config = dict(
    n_layer=8,
    d_model=256,
    vocab_size=1603,
    norm='layernorm',
    norm_eps=1e-06,
    rope_base=10000.0,
    attn_scale=0.125,
    init_std_up=0.0352,
    optimizer='soap_variant',
    beta1=0.95,
    lr_head=0.00612,
    warmup_steps=200,
    decay_fraction=0.409,
    doc_mask=False,
    dataset='wikipedia_en',
)
Each number is 128 + 24 x the weight over its row's rms, rounded and kept within 0 to 255. Layers, rows and columns count from 0. The size above them is the row's rms in percent of the matrix's.

# layer 2 attention value, 256x256, rms 0.141, rows 41-63, columns 128-255
size [ 91  99 104 103  93  95  94 104  92  95 105  96 108  99  96  91  95  98  90  92  97 103  89]
[[116 143 151 111  76 115 137 193 147 127 104 184 131 120 108 107 147 107 185 174 106 126  96 165 134 109 126 148  94 113 122 121 130 129 122 133 110 131 124 139 142 110  98 122 125 155 103  88  98 122 115 106 139 131 125 106  90 166 109 122  81 138  89  93 109 104 134 126 153 150 215 118 123 128  98 135 137 147 145 149 191 147 134 147 151 123 112 154 147 132 172 139 141 149 169 125 151 165 139 101 144 112 118  95 132 150 127 137 142 153 156 123 157 155 145 146 152 190 137 160 188 112 133 139 149  98 135  82]
 [146 128  97 134 172 165 139 126 117  92 111 143 130 126  96 114 126 131 167 101 137  83 143 144 146 135 146 142 177 146 197 131 136 116 136  96 115 146 131 113 136 124 146 111 124 146 125 124 177 120 120 125 134  88 157 144 138 132 120 191 133 121 116 151  99 124 129  86 134  86 158 124 148 112 140 119 130 143 128 167 156 156 172 107 125 109 126 165  94  71 117 139 106 129  88 126 113 149 158 150 106 129 114 167 101  95 155 125 147 121 105 116 144 118 116  83 111 153 107 167 118 129  97 145  97 129 155 154]
 [114 142 141 119  99 132 134 112 199 120 151  97 119 126  82 155 115 134  82  80 160 147 126 133 184 119 121 101 145 115 140 146 119 121 164 131 143 146 142 132 167 139 132 109 115 105  92 164 100 169 101 169  97 116 128  91 143 121 101 123 132 120 152 112 120  92 102  91 149 154 126 125  96 170 138 127 157 147 125 151 149 131 151 130 123 152 122 142 100  89 144 132 113 103 140 165 143 141 102 119 107  73 145 148 141 123 130 110 132 111 105 138 115 151 111 118  87 152  81 135 156 133 127 114  68 154 104 156]
 [110 138 100 144 116 101 160 138  95 105 133 146 123 135  76 109 119 130 142 147 148 128 110 165 160  59 132 125 126 120 139 147 145 128 106 120  83  97 128 116 111 171  91 159  96 142 129 115 167 146 146 152 111 124 112 128 162 126 143 160 117  77 147 106 127 154 117 134 144 134 153 129 153 140 139  97 163 122 137 131  83 173 125 171 126 107 113 135 113 114 103 138 145 141 111  80  96 112 105 129 128  97 100 131 137 104 123  99 133 140 108 105 167 150 114 120 128 108 162 129 125 131  67 136 172 121 157 149]
 [133 131 132 138 113 169 128 136 142 125 110 130 129 149 136 108 175 157 102 147  84 143 139 133 139 140 161  91  98 134 150  89  98  97  97 125 128 134 113 142 120 135 128 135 150 154 123 144  83 134  74 117 117 163 125 115 182 141  73 100  94  85 116 170  87 126 151 141 148 156  88 142 127 175 165 109 122 134 139 107 117 152  83 130 155 137 154 141 121 115 112 147 137 106 116 130 133 131 119  90 124 105 126  98 148 139 131 146 160 141 115 165 122 134 124 130  88 123 122 136 134 112 127 143 120 121 142 105]
 [105 132 146 142 120 119 162 146 127  92 151 119 153 174 152 133 152  97 147 156 123 133  85 160 142 119 121 159 116 150 123 113 114 128 106 110 151 145 108 138 165 121 147 128 133 170 110 170 118 142 124 140 153 145 143 134 122 150 115 143 147 105 170 151 156 164 101 152 127 152 139 122 137 164 136 160 119 126  83 128 152 143 165 137 101 141 129 135 180  87  96 138 104 100 146 147 120 117  95 165 172 136 133 118 131 114 138 105 117 128 101 111 166 173 115 162 105 101 118 127 189 120  92 121  91 141 121 118]
 [ 99 121 107 146 117 127 101 109 105 117 154  89 144 148 116 167 154 117 122 109 102 169 119 179 108 125  97 119 147 110 145  98 128 132 118 126 129 171 168  68 107 127 157 117 123 122 115 162  93 159 105 124 118 111  65  82 186 125  95 115 124 110 135 124 128 128 138 123 109 120 147 174 164 106 129 141 124 148 140 112 133 141 101 108 162 126  87 169 180 158 105 120 181 133 128  95 141 109  81 127 138  83  94 136  41 135 108 124 120 111 140 102 119 136 119 150 147 143  99 141 166 139 133 125 146 143 115 100]
 [139 134 120 110 144 129  82 131 139 133 113  79 172 152 125  91 126 159  93  96 158  82 154 141 136 143 129 157 117  99 123 123 170 138 112 110 134 103 132 130 162 149 164  90 109 139  79 118 160 126 173 143 156 130 122 130 178 136  97 124 142 125  99 169 105 156  92 153 167  84 103 136 131 148 110  96  87 121 123 131 144 137 143 155 131 121 107 121 133 113 126 136 148 147 101 137 138 138 145 116 136 126 136 141 178 171 127 122 146 116  80  70  83 103  92 133 140  74 141 105 110 174 112 108 119 165 141 124]
 [108 162 131 151  84 159 140 146 117 101 155 125 153 115 119 135 122 103 130 102 112 129 109 150 125 171  82 152 132 139 163 147 165 119 124 136  92 143 117 164 120 123 127  87 138 150 158  79 119 139 168 137 115 159 149 171 139 139 109 116 130 111 170 121 123 129 134 119 142 128 149 157 154 151  96 117 109 139 124  95 122 143 129 109 193  88 112  91  86 137 137 128 136 133 111 137 120 145 111 116 170 122 118 132 187 139  89 148 118 111 150 138 139 164 125 137 114 124 165 154  78 138 164 152 131 124  83 130]
 [154  84 145 157 144 146 141 115 124 123 155 148 133 104 138 116 149 117 147 135 145 138  97 160 111 122 133 159 137  94 153  84 170 133 153  98 121 103 140 127 110 134 178  93 164 159 135  99 118 145 104 156 123 144 102 126 152 147 126 127 107 105 101 114 105 121 161 121  77 154 148  79 105 162 101  60 125 161 128 126 107 112 159 125  98 114 108 104 140 135 125 100  66 150 160 105 144 106 130 137 164 133 178 129 129 150 132 153 138 119 134 132 110 144 132 123 128  93  74 119 106 147 178 149 119 107 125 137]
 [180 115  85 109 178 170 100 149 134 127 118 131 136 119 110  95 111 122 143 124  60 139 116 157  96 146 105 103 136 123 131 143 117 172  87 195 141 156 121 145 137 100 112 169 151 125 125 136 134 159 120 157 140 114 157 135  91 138 133 106  97  95 172 150 109  99 110 129 165 127 139 112 137 145 111 152 123 118  83 110 137 127 135 196 103 156  84 130 112 129 138  94 153 149 105 136 148  99 143 154 147 154 110 142 108 130 135 137 142 170 117  72 114 120 156  80 126 144 165 127 133 130 115 116 119 124 131 148]
 [155 158 141 135 156 127 167 123 137 113 133 107 130 153 127 125 107 123  64 127 143 103 128 129 117 147 153 115 166 131 133 117 182 116  98 152 127 191 104  99 116 137 122 148 150 151 148 112 110 174 116 101 138 150  98  91 112 123  92  81 134 106  96 108 111 129 187 160 137 166 142 110 107 136 146  84 144 116 115 158 149 103  86 102 122 149 124 135 164 109 105 111 143 108 114 126 109 107  99 132 143 125  85 120  81 115 155 128 142 132 111 115 108 160 156 147 147  97 149 156 113 158 144 124 120 119 133 101]
 [125 141 112 121 107 156  97  82 160 141 113 110  84 137 107 104 128 115 146 145 135 100  84  90 111 119 119 132 120 100 149 126 104 126  90 127 104 127 147 148 162 143 128 155 115 143  93  97 130 158 190 108  94 151 132 112 124 132 154 137 146 144 142 105 110 167 135 133 150 131 103 111 179 138 117 117 110 145 100 101 146 101 114 110 176  99 132 126 128 139 143 149 121 118 105 125 116 154 146 130 148  70 124 144 153 185 114 115  87  98 161 120 128 112  97 144 141 142  96 105 180 137 117 118 158 132  97 120]
 [106  98  58 135 108 186 135 106  64 131 129 126  81 131 114  93 101 168 172 139 134 131 138 128 118 141 150 101 150 132 127 135 167 116 124 120 155 125 138 107 141 131 170 170 108  91 154 192 165 119 143 115  98 102 146 151 105 124 128 119 147 111 169 111 165 112 130 109 134 108 149 160 178 105 127 134  94 150  98 108  97 160 136 142 131  91 140 112 130 152 139 102 158 141 113 149 133 101 142 117 129 100 122 129  93 124 136 135 145 115 134 122  99 121 190 164 135 191 102 164 117 117 152 183 126 102 109 130]
 [ 87 121 141 115 179 113  97 154  82 114 115  72 135 172 122 143 117 123 131 113 115 113 106 108 117 123  76 124 134 136  93 144 135 103 116 107 171  99 142 162 154 104  83 142 132 182 145 153 143 139 112 123 100 112 150 152  96 157 130 104 137 130 118 129 106 148  99 139 136 138  84  98 138 147 122 121 132 105  89 165 110 130 163 165 146 157 170 119 127 150 126 113 151 119 131 140 131 138  99 134 122 142 119 103 138 120 122 126 101 193 127 131  82 132 109 130 138 134 109 167 120  95 139 102 169 121 102 129]
 [126  79 118  81  68 116 134 110 147 121 154 130 151 157 124 144 140 157 148 162 125 111  86 145 112 108 139 129 132 101 133 144 107 127 100 136 166 129 155 152 137 154 153 163 106 108 119 103 154 139 148 133 107 129 115 106 156 135 115  68 119  62 115 109 164 144 123  99 125 123 168 161 104 122 124 112 141 149 107 137 161 121 130 144 124 109 184 160 158 141 121 153 109 128 103 106 100 128 150 102 136 109 120 125 132 107 132 145 110 123 111 165 143 133 157 146 130 163 129 141 154 124 139 129 134 133 108 156]
 [112 120 142 171 170 116  92 105 115 110 113 120 130 129 151 124 137  96  98  87 123 147  77 121  98 118 181 121 145  94 103 121 153 134 148 134 119 104 116 133 149 201 119 141 142  93 130 120 107 153 164 132 111 115  83  92 108 133 133 114 113 135 117 123 140  88 100 148 129 119 132 132  90  74 129 116  94  93 126 148 100 158 145 124 124 136 122 120 149 106 114 165  80 124 119 155 133 154 107 179 140 146 152 161 109 186 147 142 147 130 139 134 119 166 111 139 118 157 123 133 134 103 126 141 137 109 128 103]
 [135 127 112 127 136 145 145 117 147 103 116  62 131 135 125 126  70 130 123 136 143 127 140 129 185 129 149 111 122 124 130 137 144 125 113 165 140 136 116 127 104  77 166 110 111 150 110 113  85 145 139 111 168 141 126 145 141 154 131 158  85 141 169 108 140 139 130 142  99 132  92 162 104  99 136 157 120 142 144 135 153 157 136 137 111 133 149 141 135 123 121  60 127 151 119 112 142 128  75 119  96 112 175 138 113  96 171 168 157 127 101 149 168 141 126 117 135 102 126 132 137 147  97 119 118 138 115 128]
 [113 151 127 141 100 129 159 121 150 135 132 145 118 118 140  95 146  66 149 134 142 152 125 149 124 142 151 122 168  83 131 134 119 158 155 146 140 134 141 126 138 141 122 124 116  97 161 162 123 111 154  97 114 122  98 140 128 111 129 106 115 115 100 142 104 139  93 104 144 105 117 111 145 135 129  79 116 114 110 109  95 165 108 179  99 159  93  93 150 154 136 115 140 143 187 114 104 122 162 158 165  89  83  84 161 141 149 112 145 137 141 130 161 151 139 160 143 165 140  95 126 178 121 127 105 117 139 128]
 [126 104 159 128 128  86  95 105 136 154 144 142 210 157 143 131 106 114 100 167  99  98 140 103 156 126 106  98 107 137 117  97 138  94 113 139 129 139 155 126 119 120 103 134 133 113 148 134 114 165 170 124 145 151 148 125 181 120  92 109  83 155 151 166 102 175 100 125 101 122 118 115 132 115  89 113 157 111 101  67  89 169 179 154 147 138 154 196 136 109 148 141 116 110  83 144 131 149 131 130 131 138 115 125 116 131 131 128 105 153 145  97 128 125 131 130  84 150 153 107 147 123 152 111 177  84 172 108]
 [119  99 119 105  84 121 133 141 131 136 127 159 136  87 107 122 108 123 110 113 135 108 116 133 205 159 160 134 112 147 116 123 103 178 157 129 165 115  96  76 110 127 101 124 173 107 120 127 144 111 125 151 149  98 138 121 119 132 119 113 112 103  97 121 115  79 180 136 117 118 122  94 168 141  89 121 116 181 134 101  99 136 119 103  95 123 153  81 146 119 112 143 125 152 126 123 176 134 104 100 127 129 150  98  87 123 127 108 121 140  89 130  94 157  66  89 166 134 148 164 163 112 128 132 115 129 156 160]
 [105 127  99 134 184 134 122 151 150  96 140  96 152  82 200 119  80 113 111 140 144 127 139  75 134 123 140 127 122 140 154 141 139 134  99 147 117 156  71 124 176 132 125 140 125 126 156 146 140 107 123 113 108 156 107 150 147 136  96 134 103 144 149 121 118 110 148 165 142 125 141 114 122 113 114 128 140 145 110 118 128 132 115 110 155 138 127 133 146 120 129 117 113  99 134 144 157 141 159 113 116 148 139 157 116 113  80  95 165 131 167  73 141 164 133 141  73 124 119 119 125 130 124 132 209 139 108 141]
 [128 160 157  69 134 133 139  81 147 100 116 154  88 167 110 141 132 146 157 147 118 103 126 146 129 154 127 167 188 110 189 174 132 116 130 107 112 139 126 129 120 106 125 147  95 110 103 120 120 137 157 152 134 155 105  90 128 115 143 133 108 179 128 176 149 131 126 130 138 142 171 100 108 139 104  78 108 115  82  93 132 124 135 153 144 129 140 149 146 110 121 116 122 132 119 150 154 146 144 102 125 135 139  99  78 130 144 122  72 111 144 126  95 114 133  53 128 116 161 119 127 161 113  90 145 120 164 161]]
# layer 2 attention output (transposed), 256x256, rms 0.18, rows 41-63, columns 128-255
size [ 93  97 106 101  99  95  99 101  95  98 104  96 102 101  95  96  90 101  91  91  94  96  94]
[[138  74 120 142 100 173 164 131 151 122 103 143 143 176 152 130 159 115 140 118 132 120 196 107  87 111 125 107 118 149 129  75 139 145 118 146 122 141 171  92 132 103 113 114 131 155 134 111 117 164 139 133 109 154 163 100 100 141  69 174 148 135 121 119 121 149 140 161 105 121 127  87 135 149 146 150  88 148 132 139 141 110 119  91 122 146 152 121 118  88  86 111 117 109 109 107 129 140 139 102 181 144 152 116 151 152 124 148 120 135 105 148 121 112 147 149 113 132 114 158  99 119 129  71 131  98 111 106]
 [131 121 114 122 133  77 116 140 112 132  99 120 183 126 169 168 126 128 131 104 128  98 122 145 119 121 145 108 124 134  98 160 172 178 174 153 140 132 145  75 159  70 157 108  99 126 115 152 108 151 105 113 151 115 106 146 116  85  96 107  91 100 129  99  94  75 114 104 121 157 115 126 120 150 147 139  83 129 134 124 122 137 100 137 110 101 126 154 176 133  74 119 146 104 114 121 117 118 124  97 137 121 153 152 124 143 118 121 122 140 146 161 103 121 143 133 160 139 130 151 142  78 105 113 142 133 124 133]
 [134 160 166 143 123 144 115 112 129 123  85 132  97  80 115 167 144  95 104 108 110 108 126  84  88  92 148  96 131 172 146 153 165 118 138 134 153 141 163 115 125  98 136 158 122 124 107 122 172 124 127 147  91 119 116 139 147  96  91 121 121 139 111 137 158 138 206 145 161 141 130 117 105 136 125 131  95  90 108 141 133 125 126 125  97 126 149 135 137 131 112 151  97 117 135 125 141 136 126 151 117 126 162 116 164 118 141 107  67 111 111 118 116 168 117 158 121 155 140  75 150 127 161 154 137 146 122 150]
 [140 155 154 174 160 103 119 144 107 111 136 167 171 164 170 110  94 120 119 146 107 147 105 121 188 168 101  96 119 151 148 108 114 112 135 161 134 110 147 119 170 136 117 109 123 205 134 165 132 149 131 123 130 151 155 132  84 127 107  92 150 120 122 122 122 115 102  75 144  83 163 102 111 154  99 133 101 115 145 121 162 152  98 126 117 119 103 131 103 165 103 104 124 129 149 124 125 166 124 112 138 130  90 107  81 166 124 121 131 150  95 134 148 171 131 100 117 147 101 134 160 125 168 140 106 156 124 132]
 [175 107 120 116 184 152 150 150 184 147 120 143  97 141  91 150 117 139 166 153 140 111 118 143 128 136 196 123 138 131 148 123 137 121 116 114 112 126 107 115 137 129 115 171 134 129 110 116 193 117 124 150 142 131 117 143 140 166 110 148 146 139 113  97 141 131 165 140 123 160  99 142 116 107 117 139 123 133 114 103 136 116 132 166 155 125 109 145 138 133 142  94 139 101 119 115 114 137 100 137 114 154 124 138 155 121 114 142 108  87 145  97 150 129  93 137 113 198 102 138 138 114 106 105 141 127  99 138]
 [189 126 126 119 121 149 163 121 143 150 109 122 101 100 139 139 155 149  87 114 155 138 136  94 108 108 179 103 122 159 116 108 182 145 123 158 160 123 119 153 138 107 111 178 160  65 125 116 136 154 129 133 117 115 120 155 128 136 121 139 133 105 123 147 159 171 120 142 146  59 125 123 118 132 125 139 100 180 121 122 156 118  99  91 128 146 137 157 146 122 139 153 114 103  90 126 122 164  88 106 158 144  95 101 101  90 167 138 102 136 124 126 122 168 147  85 129 155 138 126 139 129 153  99 101 107 136 163]
 [110 164 149 129 106 176 160 109 137 121  88 117 156 159 138 108 106 116 139 137 136 118 105  94  93 122 155  98 121 111 123  90 146  90 142 119 136 139 156 131 149 133 150 173 155 145 149 111 127 112 169 100 145 167 140 140 109  87 138 148 141 119  81 109 120 140 143 127 140 147 135  99 156 146 127  74 132 121  99  96 114 136 103 116  97 146 113 121 118 106 150 144 133 148 143 127 111 159 123 136 118 146 128 166 137  91 119 152 161 113  84 113 188  94  89 139 130 141 112 141 108 137 100 108 136 124 144 145]
 [142 124  99 170 115 133 135 160 149 138 123 158 107  85 109 169 106 105 155 120 102 134 113 112  86 164 154 100 147 109 140 142 113 135 162 127 102 141  86 153 137 135 148 139 178 132 150 175 138  78  83 137 138 151  95 135 149 108 119 151 131 113 125  89 149 142 127  94 117 144 184 159 134 185 110 115 113 127 129 108 127 109 129 150 144 156 115 140 111  99 132 137 123 121 109  91 110 124 152 122 109 193 105 122 134 129 111 132 111 123  99 145 137 110 129 208 110 132 126  97 124  88 142 135 104 106 122 120]
 [125 149 108  87  92 132 115 116  96 109 121 154 101 182 137 148 119 149 123 129  98 130 142 104 128 157 164 145 179 148 175 120 150 142 151  63 112 133 125 116 170 170 120 147 125 123 102 107 115  89 128 122 144 134 139 150 140 138  99 118 151  68 118 124  77 154 138 132 133  97 133 130 130 148 135 113 123  94  85 113 112 144 136 109 132 148 147 157 121  98  94 140  95 145 129 120  99 106 120 144 143 157 123 130 131 126 143 110 146 116 118 141 131 119 101 112  97 105 152 108 121 114 162 108 115 112 169 169]
 [ 99  96 100 143 107 121 139 117 127 133 137 110 114 126 104 113  95 123 118 130 142 107 138  87 142 141 130 121 182 114 134 199 137 109 155 123 168 122 154 140 125 107 100 130 120 132 144 121 119 172 130 115 159 159 154 136 105 114 146 115 105  91 121 113 109 158 129 128 137 135  88 109 113 150 149 121 161 140 150 146 163 153 124 174 143 164 178 135 126 136 116 118 153  96 148 193 125  80 144 138  95 145 134 157 110 110 136 108 123 104 120 137  74  89 126 121 150 138 151 103 158 144 124 123 101 111 116 141]
 [147 109 133 143 121 149 119 150 167 140 135 123 156 108  87 138 188 152 161 173  98 129 181 128  99  92 103 148 129 159 104 159 124 152 127 137 122 138 143 132 139  95 146 109 102 157 125 128 119  64 132 138  92  94 127 116 132 125 138 171 150  92 141 110 104 127  82 107 134  83 146 100 151 128 148  82 131 109 118 111 147 112 137 131 135 143 112 109 160 151 126 131 106 115 120 123 125 110 118 111 131 124 157 131 129 146 113 114 154 175 127 150 125 144 186 113 114  94 116 159 176 126 103 120 135  97 117 118]
 [ 95 142 114 112 117 156 137 120 103 142  85 120 130 109  83  78 108  79 116 146 150 180 114 118 130 116 144 162 145  97 152 137 145 116 163 118  67 128  90 126 113 108 119 160 124 109 106 135 111 145 135 111 128  98 177 102 150 108 163 194 127 104 118 143 134 115 121 131 111  93 154 155 172 144 158 118 122 135 131 122 103 113 116 143 182 138 125 135  79 175 131 101 162 150  77 149 142  91 109 129 106 135 150 159 153 124 159 106 145 132  95  98 149 151  71  92  94 108 113 106 121  81  96 117 168 128 123 118]
 [165 173  56  91 138 150 150 101 147 107 130 146 151 142 132 173 140 117 119 128 146 141 148 120 129 133 150 116 127 138 136  93 155 115 147 145 156 120 120  81 126 120 134 104 161 117 157  93 135 137 117 128 124 158 113 142 131 129 105 149 134 133 111  99  92 133 147  94 135 123  92 117 132 151 110 129 167 112 125  81 113 198 158 172 111 114 131 128 146 128 145 137 126 130 114 125 111 163 168 159 125 130 139 127 124 153 137 149 121 135 142 150 167  87 122 105 119 104 104 157 116 155 140 139 140  81 119 176]
 [143 122 133 120 126  57 142 121 122 168 106 132 139 128 128 143 108 133 138 114 110 145 135 154 136 100  82 173 123 107 138 121 104 139 160 169 123 108  75 137 152 174 104 121 150 160 134 110 128 111 111 130 151  81 126 165 126  59 147 123 137  80 153 142  80 128 116 120 120 149  82 112 135 135 124  97 115 119 145 140 134 100 128 167 115 124 164 122 187  93 126 208 164 134 141 100  94 140 105 133 153 120 142 143  99 133 140 143  81 163 152 139 167 124 107 146 163  95 117 121 115 199 135 100 116 141 148 111]
 [146 124 190 108 145 144 118 118 175 100 119 149 139 179 123 122 131 116 137 158 118 136 114 120 137 136 113 114 127 129 199 118  97 175 136 136 146  86 124 130 149 153  82 135 111 101 110 154 123  92  70  94 145 155 128 142 156 154 117  85 135 116 155 125 144 135  88 131 134 126 117 127  85 143 142 114  87 137 142 104 112 156 165 186 150 140 140 115 161  79  96 149  86 137  73 123 137 106  98 101  99 108 113 123 156 133 110 144 162 154 132 153 177 112 115 132 121 132 133 151 153 109 134 190 163 122 130 139]
 [142 122 119 149 136 152 120 118 133 159 168 131 105 153 104  89 127 116 134 107 170 115 121 128 125 139 110 114 126 103  95 150 184 102  70 169 136 153 122 127 121 135 129 130 150 159  93 121 129 134 155  90 122 123 181 126 188  55 159 129 173 111 127  92 119 124 112 101 129 109 130  96 159 134 137 114 107 107 142 139 126 125 148 166 105 158 117 146 119 122 102 113 151 100 117 110  84 126 113 143 125 130 162 167 114 114 125 123 102 113 146 118  97 160 154 115 133 126 114 122 104 113 138 133 157 110 133 111]
 [ 93 156 135 117  96 148 112 130 107 133 160 130 159 143  93 128  68 176 145 159 160  82 124 133 116 134 120 102 132 107  97 176 124 124 128 169 122 100 133 148 128 100 169 140 108 121 126 149 112 129  94 116 142 161 139 102 142 130  78  99 109 137 115 160 146 113 133 150 137 101  78 123 169 117  81 107 124 116  74 139  99 143 153 149 139 139 131  90 170 120 133 129 109 119  73 133 109 113 116  70 133 128 142 157 112 134 112 148 118  88 142 130 119 143 108 103 134 118 148 128 121 131 112 123 144  94 109 135]
 [141 131 195 109 147  87 118 116 172 144  94 140 133 114 153 122 154 115 159 145 116 134 115 120  95 126 181 139 140 172 113 151 153  96  98 157 143 100 103 106 162 107 147 153 124 126 116 108 144 146 102  96 144 110 104 157 116 105 117 124  97 153 120  81 142 154 157 123  80 150 109 179 134 100 172 104  95 111 131 175 161 159 125 110 100 187 115 145 157 144 130 146 148 125 149  98  93 124 100 145  93 115 127 107 131 110 109  99 149 137 134 165 112 134 108 118 114 145 136 117 165 121 163 170 135 118 134 100]
 [ 92 126 168 122  88 127  97 109  95 114 152 106 147  89  99 158 100 136 138 111 137 202 156 129 140 135 128 118 158 156 148 117 118 134 112 163 134 127 121 123 103  88 119  80 112 138 141 145 106 160 131 123 149  99 146 121 144  80 137 136 136 125 121 103 137 110 164 103 130 140 131 125 118 130 137 119 146 138 126 134 107 113 161 128  96 137 103 200 146 145 114 132 117  90 158 121 125 119 141 123 137 138 128 145 165 128 119 114 118 135  93 111 121 141 139 125 152  89  99 122 101 140 114 105 171 101  75 144]
 [170 132 117 131 111 134 168 112 140 153 129 145 178 154 104 109 116 118 138 100 134 159 139 157 136 133 135 129 147 124 128 122  89 155 106  93 116 120 110 143 122  53  74 144 151 106  91 119 116  80 102 115 146 128 146 102 139  86 121 108 148 108 164 148  97 144 107 112 123 118 118 109 145 121 142 142 147 115  84 142 113 139 120 110  93 190  82 149 141  91 144 109 108 134 131 111 133 146 131 162 153 132 103 111 115 149 172  88 149 139  62 109 144 147 119 123 106 119 106 149 118 115 117 118 105  83  84 133]
 [ 97 120 134 153 118 139 158 159 150 122  99 104 120 132 142 120 124 152 172 150 121 115 114  74  90 119 108 125 118 119 120 123 117  89 153 175 107 102 161 175 143 125 116 143 114 167 148 167 110 123 114 141  82 154 101 127 127 144 136 153 106 123 115 117 140 132 126 138 127 142 145 104 150  99 137 137 109  96 150  92 163 137 129 156  65 100 157 137 140 113 191 112 145 151 118 144 141 144 111 142 108 152 108 151 165 110 124 161 129 148 126 130 120 131 161 151 123 127 155 124 142 147 130 113 100 152 146 148]
 [106 132 150 152 158 149 142 124 119 110 185 148 117 130 142 127 147 104 131  95 109 148 140 126 160 100 151 167  79 122 131 173 149 103 102 164 118 156  94 102  88 113 147  85 135 127 134 148 100 158 101 168 168 131 110 137 125 139 130 166 107  90 138 128 142 156 123 133 138 126 125 121 108 143 131  85 178 118 135 174 112 156 141 120 142 150 103 123 126 107 103  96  51 139 164 123 137 131  99 130 117 144 129 145 128 124 142 146 137 123 122  97 157 193 154 142 144 129 149 129 135 137 141 139 118 121 180 106]
 [135 136 116 172 103 118 123 136 130 133 123 118 113 153 108 119 152 136 118 131 107 102 136 104 118 128 164  92 137  93 134 137 121  97 102 159 139 128 124 139  93 205 132 111 156 159 163 135 110 126  68 102 129 115 140 126 132 124 196 118 166 119 164 104 146 138 107 122 107 106 105 146  84 128 110 159 109 112 109 148 159 101  92 145 141 109 109 159 136 187 122 121 158  86 127 144 136 176 157 129 166  92 135 141 137 112 143 117 154 102  85 158 128 137 131 149 143 102 127 157  96 111 154 122 122 126 138 117]]
# layer 2 attention query, 256x256, rms 0.128, rows 64-67, columns 128-255
size [ 96  82  80  80]
[[121 139 126 145 118  90  88 144 160 156 143 143 120  96 140 109 116 123 101 105 110 114 141 153 132 142 131 100 141 129 143 128 130  99 123 169 127 140 149 129 183 157 106 172 185 123 123 131 129 128 115 135 167 130 135 110 142 117 125 140 159 156 102 150 142 128 135 145 129 136 108  90  99 146 118 160 176  93 100 154 116 156 158 149 112 110 155 136  84 111 102 171 128 142 180  99 100 118 154 145 138 172  89  86 141 108 141 199 126 132 131 142 151 158 106 135 102 112 118 127 136 153 165  96 105 122 113 138]
 [139 133 139 124  77 140 165 152 132 122  92 126  98 140 114 147 131 165 145 153 139 127 147 110 107 122 139 185 114 136 112 130 137 149 140 105 118 126 165  91 108 112 173 109 108 115 119 119 134 142 131 123  91 124  79 118 135 115 159 110 152 115 171 120 176 134 156  90 115 125 138 133 128 118 122 102 144 145 104 149 127 128 122  95 124 120 151 121 165 104 178 125  99  82 124 144 134 134 134 139 106  97 118 124 139 140 106 136 115 177 114  82 106 104 148 172 145  78 157 120 141 126 129 154 106 124 146  98]
 [136 100 135 146  72 165 114 100 142 105 107 134  88 133 128 120 126 130 173 163  98 195 136 131 112 147 104 123 141 145 162 107 118 127 102 161 109 147 125 127 162 111 135 148 172 142 115 127  92 128 121 127 172 160 180  75  90 117 128 101 107 138 140  93 107 120 125 144 103 116  68  93 110 160 125 117 143 103 111 125 100 147  92 134 172  57 114 117 117 150 122 138 149  91 127 106 105 102 165 139 123 137 113  95 129  96 123 152 133 145 158 108 128 142 134 129 100  85 112 134 102 164 135  96  95  88 137 121]
 [119 102 154 111  89 133 166 138 103 124 119 108 128 143 111  86 111 109 101 197 139 135 136  93 130 138 121 139 153 106  78 162 155 127 126  83 139 127 144 105 134 135  72 122 123 134 124 160 121  77 121 134 122  72 122  80 109 163 135 108 140 117 134 130 134 157 132 150  97 115 153 149 142 135 129  92 117 115 153 127 108 119 111 127 126 156 161  77 136 105 147  95 130 119 153 145 163 117 117 129 153 125 134 121 141 134  93  96 130 121 106 109 138 114  89 128 140 148 129 108 146 121 104 205 150 125 135 125]]
# layer 2 attention key, 256x256, rms 0.13, rows 64-67, columns 128-255
size [ 87  95  89  90]
[[148 126 127 100 120 136 126 100 125 141 113 142 102 131 146  94 150 106 108 166 113 127 118 107  92 125 101 140 112 113 149 130 164 122 137 130 149  65  96 169  83 140 164 121 145 115 128 104 140 141 134 123 131 134 140 141 113 109 109 144 106 141 109 166 153 150 139 122 190 154 127 153 118 138 118 131 123 159 132 103  90 116 137 132 124 100 145 142 145 132 131 156 131 141 124 102 111 146 136 123 144  79 128 102  99 175 139  88 146  83  91 134 151 164 128 114 120 142 128 149 139 106 144 178 119 127  96 112]
 [115 121 148 135 161 125 119 108 128 143 152 151 122 112 150  95 136 110  80 151  86 138  98 123 124 125 106 103 161 114 158 144 105  81 119 168 170 100 105 111 124 146 177 121 140 123 146  84 123  96  92 128 168 166 114 122 111 130 119 165  87 127 139  84 117 132 125 138 170 123 111  93 155 148 122 143 120  99 129 109 172 106 154 151 104  97 144 181 110 152  84 157 130 134 130 166 123 129 145 158 130 160  91 100 130 152 139 131 141 146 106 157  92 142 107  96 130 122 111 115 123 111 104 128 142 167 127 158]
 [142 133 142 136 140 146 131 126 131 129 113 148 153 140 168 107 180 106  93 139 150  95 112 115 101 118  97  94 116 156 109 170 128 118 129 126 120 117 114 130 120 158 103 170 141 116 143 128 167 123 121 103 148  98 156 180 123 136 118 113  95 129 121 117 177 157 111 155 146 127 168 154 153  98  99 112 100 163 169 115 112  92 169  93 120 129 110 164 151 134 129 163 140 140 138  86  93 111 149 181 102 136 123 137 111 205 148 149 126 132 139 117 118 162 157 133 115 126  91 146 153 119  95 111 103 124 137 144]
 [144 120 117 134 126 133 120  95 171 134 105 133 118 143 172 206 117 148 143 135 143 121 125 137 121 111 136 156 181 172 140 104 163  98  81 129 133  88 110 131 175 150 119 112 101 154 138 115 129 159  79 113 148  86 111 120 102 115 168 116 134 131 120  65 176 138 139  79  87 148  93 122 142 162 156 105 148 138  95 144 147 105 110 118 154 148 114 135 166 132 102 128 113 152 114 128 121 161 194 142 133 114 140  75 139 124 147 123 176 113 121 144  72 143 126 100 128 101 161 132 138 123 133 114 158 103  96 108]]